Weights of a small GPT-style language model, trained from scratch on English Wikipedia.
Size: 15 layers, width 256, 2 heads of 128 (1 for keys and values), MLP 704 SwiGLU, vocabulary 2048, 12.3M parameters.
Training: a variant of Muon for these matrices, 565M tokens, 4312 steps.
Each number is 50 + 15 x the weight over its row's rms, rounded and kept within 0 to 99. Layers, rows and columns count from 0. The size before them is the row's rms in percent of the matrix's.

# layer 10 MLP up, 704x256, rms 0.11, rows 642-692, columns 192-255
102:75 56 45 48 58 41 71 53 44 14 64 61 54 28 48 54 72 57 06 65 98 31 52 61 57 58 34 58 51 34 63 51 46 48 41 18 42 32 26 46 58 68 39 54 51 42 49 39 60 44 42 43 51 39 55 36 46 48 52 50 57 52 52 50
098:64 37 57 38 44 34 62 58 40 50 32 42 62 30 38 73 34 41 74 63 35 69 56 41 54 54 38 64 30 69 52 54 60 78 28 54 32 40 76 69 48 56 58 56 48 44 63 62 64 66 61 67 37 30 52 48 61 53 70 46 27 57 11 55
103:48 50 40 54 64 44 56 59 56 39 30 37 53 52 40 44 40 45 31 56 93 61 55 55 38 64 60 58 58 49 33 63 60 36 76 36 50 19 83 38 55 52 60 31 30 38 49 78 61 49 61 35 58 50 66 79 40 60 65 51 30 34 74 54
106:67 53 66 57 82 58 68 20 60 49 48 36 35 32 59 69 35 30 59 47 48 67 36 42 55 53 44 72 59 25 35 24 61 34 37 59 68 30 37 34 29 20 69 32 66 37 65 33 38 54 38 48 67 61 54 37 38 67 67 68 33 45 62 49
101:60 65 58 68 74 59 56 40 46 54 56 70 55 53 72 59 59 34 41 54 39 74 60 35 80 51 48 62 79 27 44 51 56 54 62 32 72 62 34 33 30 47 75 24 26 66 51 24 39 62 53 34 55 50 72 40 59 54 47 67 50 58 49 28
107:52 35 43 49 57 73 48 68 49 39 38 45 68 62 57 71 43 66 38 46 34 61 48 23 62 60 50 69 48 43 58 50 33 31 46 67 66 59 45 57 55 14 73 54 49 46 30 60 54 59 62 46 67 52 57 51 41 42 35 42 55 73 42 64
100:59 65 66 59 30 22 58 44 73 57 72 47 60 53 41 60 00 66 41 54 59 48 30 27 39 23 39 62 71 59 53 70 63 80 58 48 38 76 68 26 34 61 45 48 26 54 45 51 80 61 47 39 43 72 46 48 47 26 57 38 43 56 49 51
098:59 47 43 37 37 47 59 54 60 70 51 35 34 42 92 66 52 11 39 48 63 60 23 64 44 35 46 50 43 36 20 47 53 30 35 75 67 33 57 39 66 53 40 33 56 47 66 37 50 62 46 47 56 50 53 26 46 34 50 43 30 43 58 59
104:41 50 61 62 37 64 44 51 55 59 30 63 50 74 68 60 49 53 21 78 37 50 22 44 44 14 53 38 58 53 65 26 61 27 36 53 68 33 40 28 24 56 48 40 81 66 61 59 48 34 54 43 24 42 42 50 44 63 62 62 49 53 43 39
106:70 75 39 05 37 69 44 57 41 50 66 66 49 41 76 67 68 86 72 37 56 29 66 57 61 65 45 54 46 52 29 26 51 56 11 51 22 55 45 48 63 53 60 53 63 57 33 39 52 63 36 38 46 43 58 58 52 37 69 39 82 41 69 64
107:52 38 56 48 23 34 32 27 46 58 54 55 12 30 47 49 52 56 95 82 21 45 52 62 71 43 30 39 52 36 47 53 33 55 74 29 82 31 58 60 77 30 46 38 37 58 43 64 40 53 59 43 28 39 33 28 51 37 65 30 39 68 54 29
103:39 35 30 42 42 55 66 40 50 46 49 22 66 33 67 38 50 42 50 42 41 57 32 54 46 62 42 52 57 73 51 34 37 44 38 56 56 45 29 13 65 11 42 77 93 72 55 55 45 58 60 49 53 19 53 51 48 72 76 49 80 52 70 53
108:54 37 43 44 27 46 64 71 46 50 72 55 73 73 64 34 61 35 65 52 50 58 56 79 34 61 54 42 67 52 78 40 77 55 83 63 66 49 67 41 28 40 50 86 37 49 32 99 31 45 31 37 51 79 57 59 35 19 41 37 75 52 46 69
101:50 69 63 67 61 29 51 53 39 43 23 61 48 80 29 58 50 47 68 63 43 67 59 70 56 32 45 61 30 39 33 49 28 67 75 48 41 48 63 49 56 48 55 26 35 56 66 62 53 64 51 60 60 40 77 57 51 51 43 61 37 49 66 43
100:28 37 61 62 25 40 32 38 53 58 32 63 64 45 50 65 54 56 32 28 51 49 68 61 35 23 56 25 39 34 59 40 29 26 46 52 45 20 41 32 60 65 45 78 49 72 37 53 62 44 52 52 41 35 60 60 56 46 31 56 79 51 28 76
104:71 54 68 45 38 61 04 75 63 52 49 53 47 58 36 47 67 46 31 42 40 75 65 64 72 49 40 42 69 48 66 54 41 45 54 40 45 31 38 66 26 20 46 41 32 45 38 61 44 42 57 64 53 63 52 86 78 42 57 60 55 45 43 53
102:48 65 36 28 48 57 77 63 42 64 37 67 66 34 47 57 50 76 42 58 57 58 70 31 55 69 74 45 46 48 76 63 46 46 66 39 60 47 68 44 66 25 55 70 34 45 67 47 27 38 52 68 55 25 51 31 22 40 67 56 40 58 53 45
100:66 71 74 56 60 34 28 26 44 62 64 44 52 63 00 57 32 45 45 42 47 42 36 58 58 57 61 69 77 50 36 43 49 23 46 36 61 98 56 39 53 82 37 54 54 64 55 49 74 65 40 61 65 27 53 33 33 62 68 43 73 62 37 41
103:45 82 37 65 67 56 62 41 51 48 56 57 30 15 59 30 69 33 43 20 45 72 68 57 55 56 62 44 65 37 24 35 91 66 33 62 26 47 49 33 64 35 54 61 51 40 76 26 39 68 36 31 31 40 43 56 45 45 53 70 34 64 26 44
099:39 58 39 51 58 83 70 48 44 57 61 41 72 47 35 19 47 55 50 33 67 62 45 51 60 62 38 26 67 45 67 78 43 67 68 78 48 30 42 60 41 18 68 68 53 85 22 46 24 51 35 63 33 43 29 69 73 41 50 80 66 46 41 52
098:59 39 60 61 61 53 06 61 57 39 41 77 60 23 62 48 82 25 55 70 57 81 44 34 60 34 41 68 77 39 59 57 61 56 50 47 41 41 39 52 35 57 41 47 60 54 77 54 70 40 71 69 64 53 34 62 48 49 69 50 41 25 64 45
097:53 49 45 56 68 48 53 21 51 50 59 49 37 62 23 52 52 39 70 60 63 56 28 29 65 55 46 54 57 47 61 56 64 60 44 59 71 53 56 38 68 63 29 51 32 58 57 54 62 52 24 44 43 38 59 60 67 41 57 52 47 43 44 45
092:34 51 47 53 38 45 49 48 57 71 31 54 56 42 31 42 58 40 49 62 57 43 51 66 40 65 53 64 47 59 39 28 53 19 49 34 59 61 59 58 53 62 48 42 62 96 39 36 51 69 53 41 55 46 48 75 55 53 79 28 19 41 36 43
098:39 34 16 49 33 21 72 40 48 55 36 63 58 32 33 75 63 31 50 38 39 58 41 44 58 40 60 55 59 26 69 56 48 51 56 73 62 60 38 47 63 00 63 09 54 46 60 43 34 57 45 36 31 65 66 71 46 51 40 52 23 67 38 49
105:32 59 40 39 38 54 61 40 56 48 37 42 32 49 33 63 40 69 49 63 58 70 61 34 66 48 38 48 43 72 73 34 26 58 46 44 35 48 76 32 27 49 36 58 40 48 26 52 61 61 57 25 35 69 76 51 45 23 47 41 63 67 71 58
100:33 43 69 55 67 60 53 70 43 14 44 47 52 45 41 38 49 46 70 61 62 58 54 57 43 67 89 71 23 59 66 52 52 27 66 54 32 46 21 27 58 64 52 46 64 35 41 58 91 40 64 64 62 59 39 61 51 48 63 48 42 73 74 65
102:39 31 36 61 91 43 52 57 80 60 40 59 43 20 65 57 41 36 43 25 61 25 65 70 28 53 52 60 53 44 62 76 26 50 53 42 21 76 61 38 36 93 50 47 46 36 58 48 59 41 49 29 64 47 53 51 69 52 42 64 56 36 58 63
094:58 68 62 32 68 52 48 69 56 66 39 32 63 43 49 50 21 29 58 59 75 69 56 62 55 56 38 34 63 73 37 40 34 42 49 51 53 54 77 63 55 38 46 33 18 47 54 37 72 56 40 62 74 33 43 80 76 44 57 44 45 40 72 54
102:59 65 69 63 58 63 66 46 36 45 53 68 59 70 29 38 31 70 49 27 65 61 54 82 45 49 73 12 34 55 80 66 63 67 69 41 29 46 54 86 44 47 55 61 48 37 16 63 31 61 22 66 42 23 41 71 72 53 36 43 66 43 73 39
094:64 29 70 67 40 55 44 61 42 61 27 39 46 75 33 23 40 60 46 50 74 55 59 40 65 26 41 71 50 45 37 53 61 42 42 56 60 78 55 74 65 45 58 66 58 44 24 46 44 46 40 58 60 68 78 73 51 47 49 40 63 66 37 63
099:31 51 34 50 37 36 56 46 56 60 50 78 40 29 70 60 55 72 54 64 66 68 54 50 43 47 24 41 58 73 71 59 78 31 51 44 64 50 47 46 60 52 22 60 69 57 60 82 50 53 35 58 58 39 53 54 32 54 79 25 56 50 81 41
108:40 37 50 57 40 35 70 60 41 79 70 45 37 34 64 37 33 30 55 22 65 31 42 40 43 68 78 49 44 40 71 57 65 72 26 38 62 71 28 12 43 42 55 67 63 62 58 71 39 34 49 60 52 41 59 80 44 56 37 58 44 61 58 54
104:50 76 48 42 64 35 25 49 29 57 36 59 37 37 36 34 50 28 46 57 47 46 31 53 41 53 54 57 43 27 41 59 79 37 23 44 43 29 63 26 41 69 47 35 30 51 60 47 54 44 43 38 38 45 44 43 75 47 59 51 67 49 26 35
099:63 41 80 43 53 41 60 29 75 37 31 33 43 45 53 79 69 41 74 84 56 49 63 29 33 61 27 34 67 53 21 64 67 22 43 73 51 69 65 30 55 38 32 41 74 42 66 39 31 40 52 65 68 42 52 61 64 75 45 60 44 35 69 66
098:39 56 56 64 47 86 62 54 15 55 47 76 33 44 62 65 38 55 32 35 77 28 27 33 43 35 21 50 34 55 60 56 39 50 38 71 24 42 51 73 65 36 52 60 41 43 10 22 51 46 26 43 24 44 52 51 59 40 40 50 74 52 53 58
098:76 29 50 80 25 26 48 29 32 46 34 47 49 47 50 98 22 30 38 44 47 66 34 56 41 54 48 30 37 60 74 26 57 47 43 43 77 60 57 50 59 41 41 66 75 58 43 41 87 44 68 42 69 67 56 62 37 63 56 68 78 48 56 48
092:50 69 40 48 52 35 58 47 24 29 48 41 47 98 64 62 48 72 50 50 54 45 48 43 70 44 59 48 38 47 44 73 58 44 67 65 53 50 47 64 50 73 40 35 16 55 54 46 41 61 50 50 86 51 48 44 57 45 68 71 49 55 34 38
097:37 41 28 74 16 23 45 36 65 73 59 60 38 41 66 71 45 36 69 55 41 16 40 58 63 44 52 35 17 58 43 54 35 48 53 44 48 44 67 43 40 57 38 68 46 55 48 72 45 63 63 63 41 43 50 30 41 36 62 57 43 46 49 39
098:64 33 23 48 37 50 22 20 19 61 29 40 29 41 56 44 36 16 35 45 57 65 67 24 46 36 51 52 56 44 24 60 40 59 36 66 40 76 70 51 81 60 35 54 61 61 53 47 69 39 49 30 40 63 66 42 68 65 36 41 46 35 68 57
101:73 50 74 32 32 60 38 62 70 46 26 39 33 63 55 40 50 42 49 41 39 66 37 71 36 72 24 54 58 75 44 07 39 43 54 36 63 55 79 29 45 85 21 33 64 24 36 45 36 46 59 49 27 54 62 21 65 49 42 41 28 40 64 34
105:47 70 12 27 72 31 80 57 54 42 17 60 52 35 45 45 44 45 32 78 67 52 45 33 24 52 29 46 26 62 53 49 35 31 69 33 66 49 67 63 58 40 56 35 75 78 30 54 24 56 42 32 56 57 55 69 54 54 78 68 54 66 53 66
096:66 27 57 60 39 33 50 61 52 40 55 35 74 12 64 64 39 62 77 57 52 39 63 35 34 50 51 49 55 46 42 43 48 55 47 58 70 85 71 45 46 36 34 44 70 22 23 65 62 60 75 73 49 36 37 61 42 58 59 61 34 82 49 54
094:47 63 56 37 60 25 44 36 64 54 52 64 41 52 69 56 83 35 52 40 57 40 68 21 47 55 47 70 54 38 48 66 68 50 82 42 41 60 30 36 66 41 55 72 41 23 41 30 54 58 35 01 35 77 36 34 47 41 15 56 20 46 37 45
103:71 65 47 32 72 39 39 48 31 52 46 58 63 45 62 47 57 62 52 60 41 57 60 66 76 62 41 58 39 66 66 51 54 31 42 18 60 32 39 32 36 37 46 59 41 57 38 37 41 26 34 60 99 02 21 42 55 49 60 36 71 73 40 49
108:88 38 37 53 41 61 45 28 65 44 61 61 37 75 73 54 44 46 49 61 45 64 50 34 85 52 57 54 57 33 33 54 43 37 37 61 43 56 41 83 34 54 79 51 74 62 61 51 65 34 43 58 59 35 60 36 32 52 58 57 16 42 71 62
089:49 36 62 63 54 47 50 66 47 51 46 54 55 48 42 62 73 68 86 74 38 42 65 63 46 44 60 79 37 63 35 31 45 13 69 47 49 50 61 29 51 51 50 36 41 41 57 65 73 37 39 71 30 64 42 54 39 23 50 40 48 67 33 44
099:35 46 14 17 60 40 66 59 58 49 93 82 57 51 65 48 54 64 53 50 28 69 31 53 56 58 36 58 31 36 49 69 46 60 48 59 54 58 43 30 48 23 56 50 42 58 72 38 60 30 56 30 54 41 68 56 55 41 73 58 73 52 51 40
105:41 56 70 80 71 51 66 32 69 36 52 30 65 30 44 38 48 45 56 66 37 58 46 57 44 46 71 58 62 48 29 32 41 29 67 35 51 37 23 51 43 58 21 36 77 41 40 47 57 42 10 61 59 42 58 51 29 39 51 48 67 27 35 69
099:48 44 16 59 42 46 75 49 56 69 38 61 34 57 44 61 63 42 46 66 54 76 46 34 63 61 35 36 41 79 59 45 07 58 54 50 42 52 44 58 72 48 64 24 34 54 52 77 58 39 52 57 42 60 59 37 45 51 48 43 47 62 47 53
095:84 32 40 32 66 64 71 49 58 54 33 31 27 40 45 51 76 27 75 26 54 14 22 76 33 71 81 30 65 27 65 43 22 42 57 68 49 75 40 46 42 60 69 65 50 70 34 07 61 38 43 42 17 49 72 23 34 55 32 59 36 39 63 43
109:34 44 29 16 40 51 15 53 89 35 47 85 62 09 36 68 57 54 49 55 46 63 57 38 78 48 30 71 48 52 43 59 26 54 29 46 59 31 67 65 40 31 61 57 36 33 41 35 54 65 55 38 58 70 22 54 17 57 57 52 57 42 43 52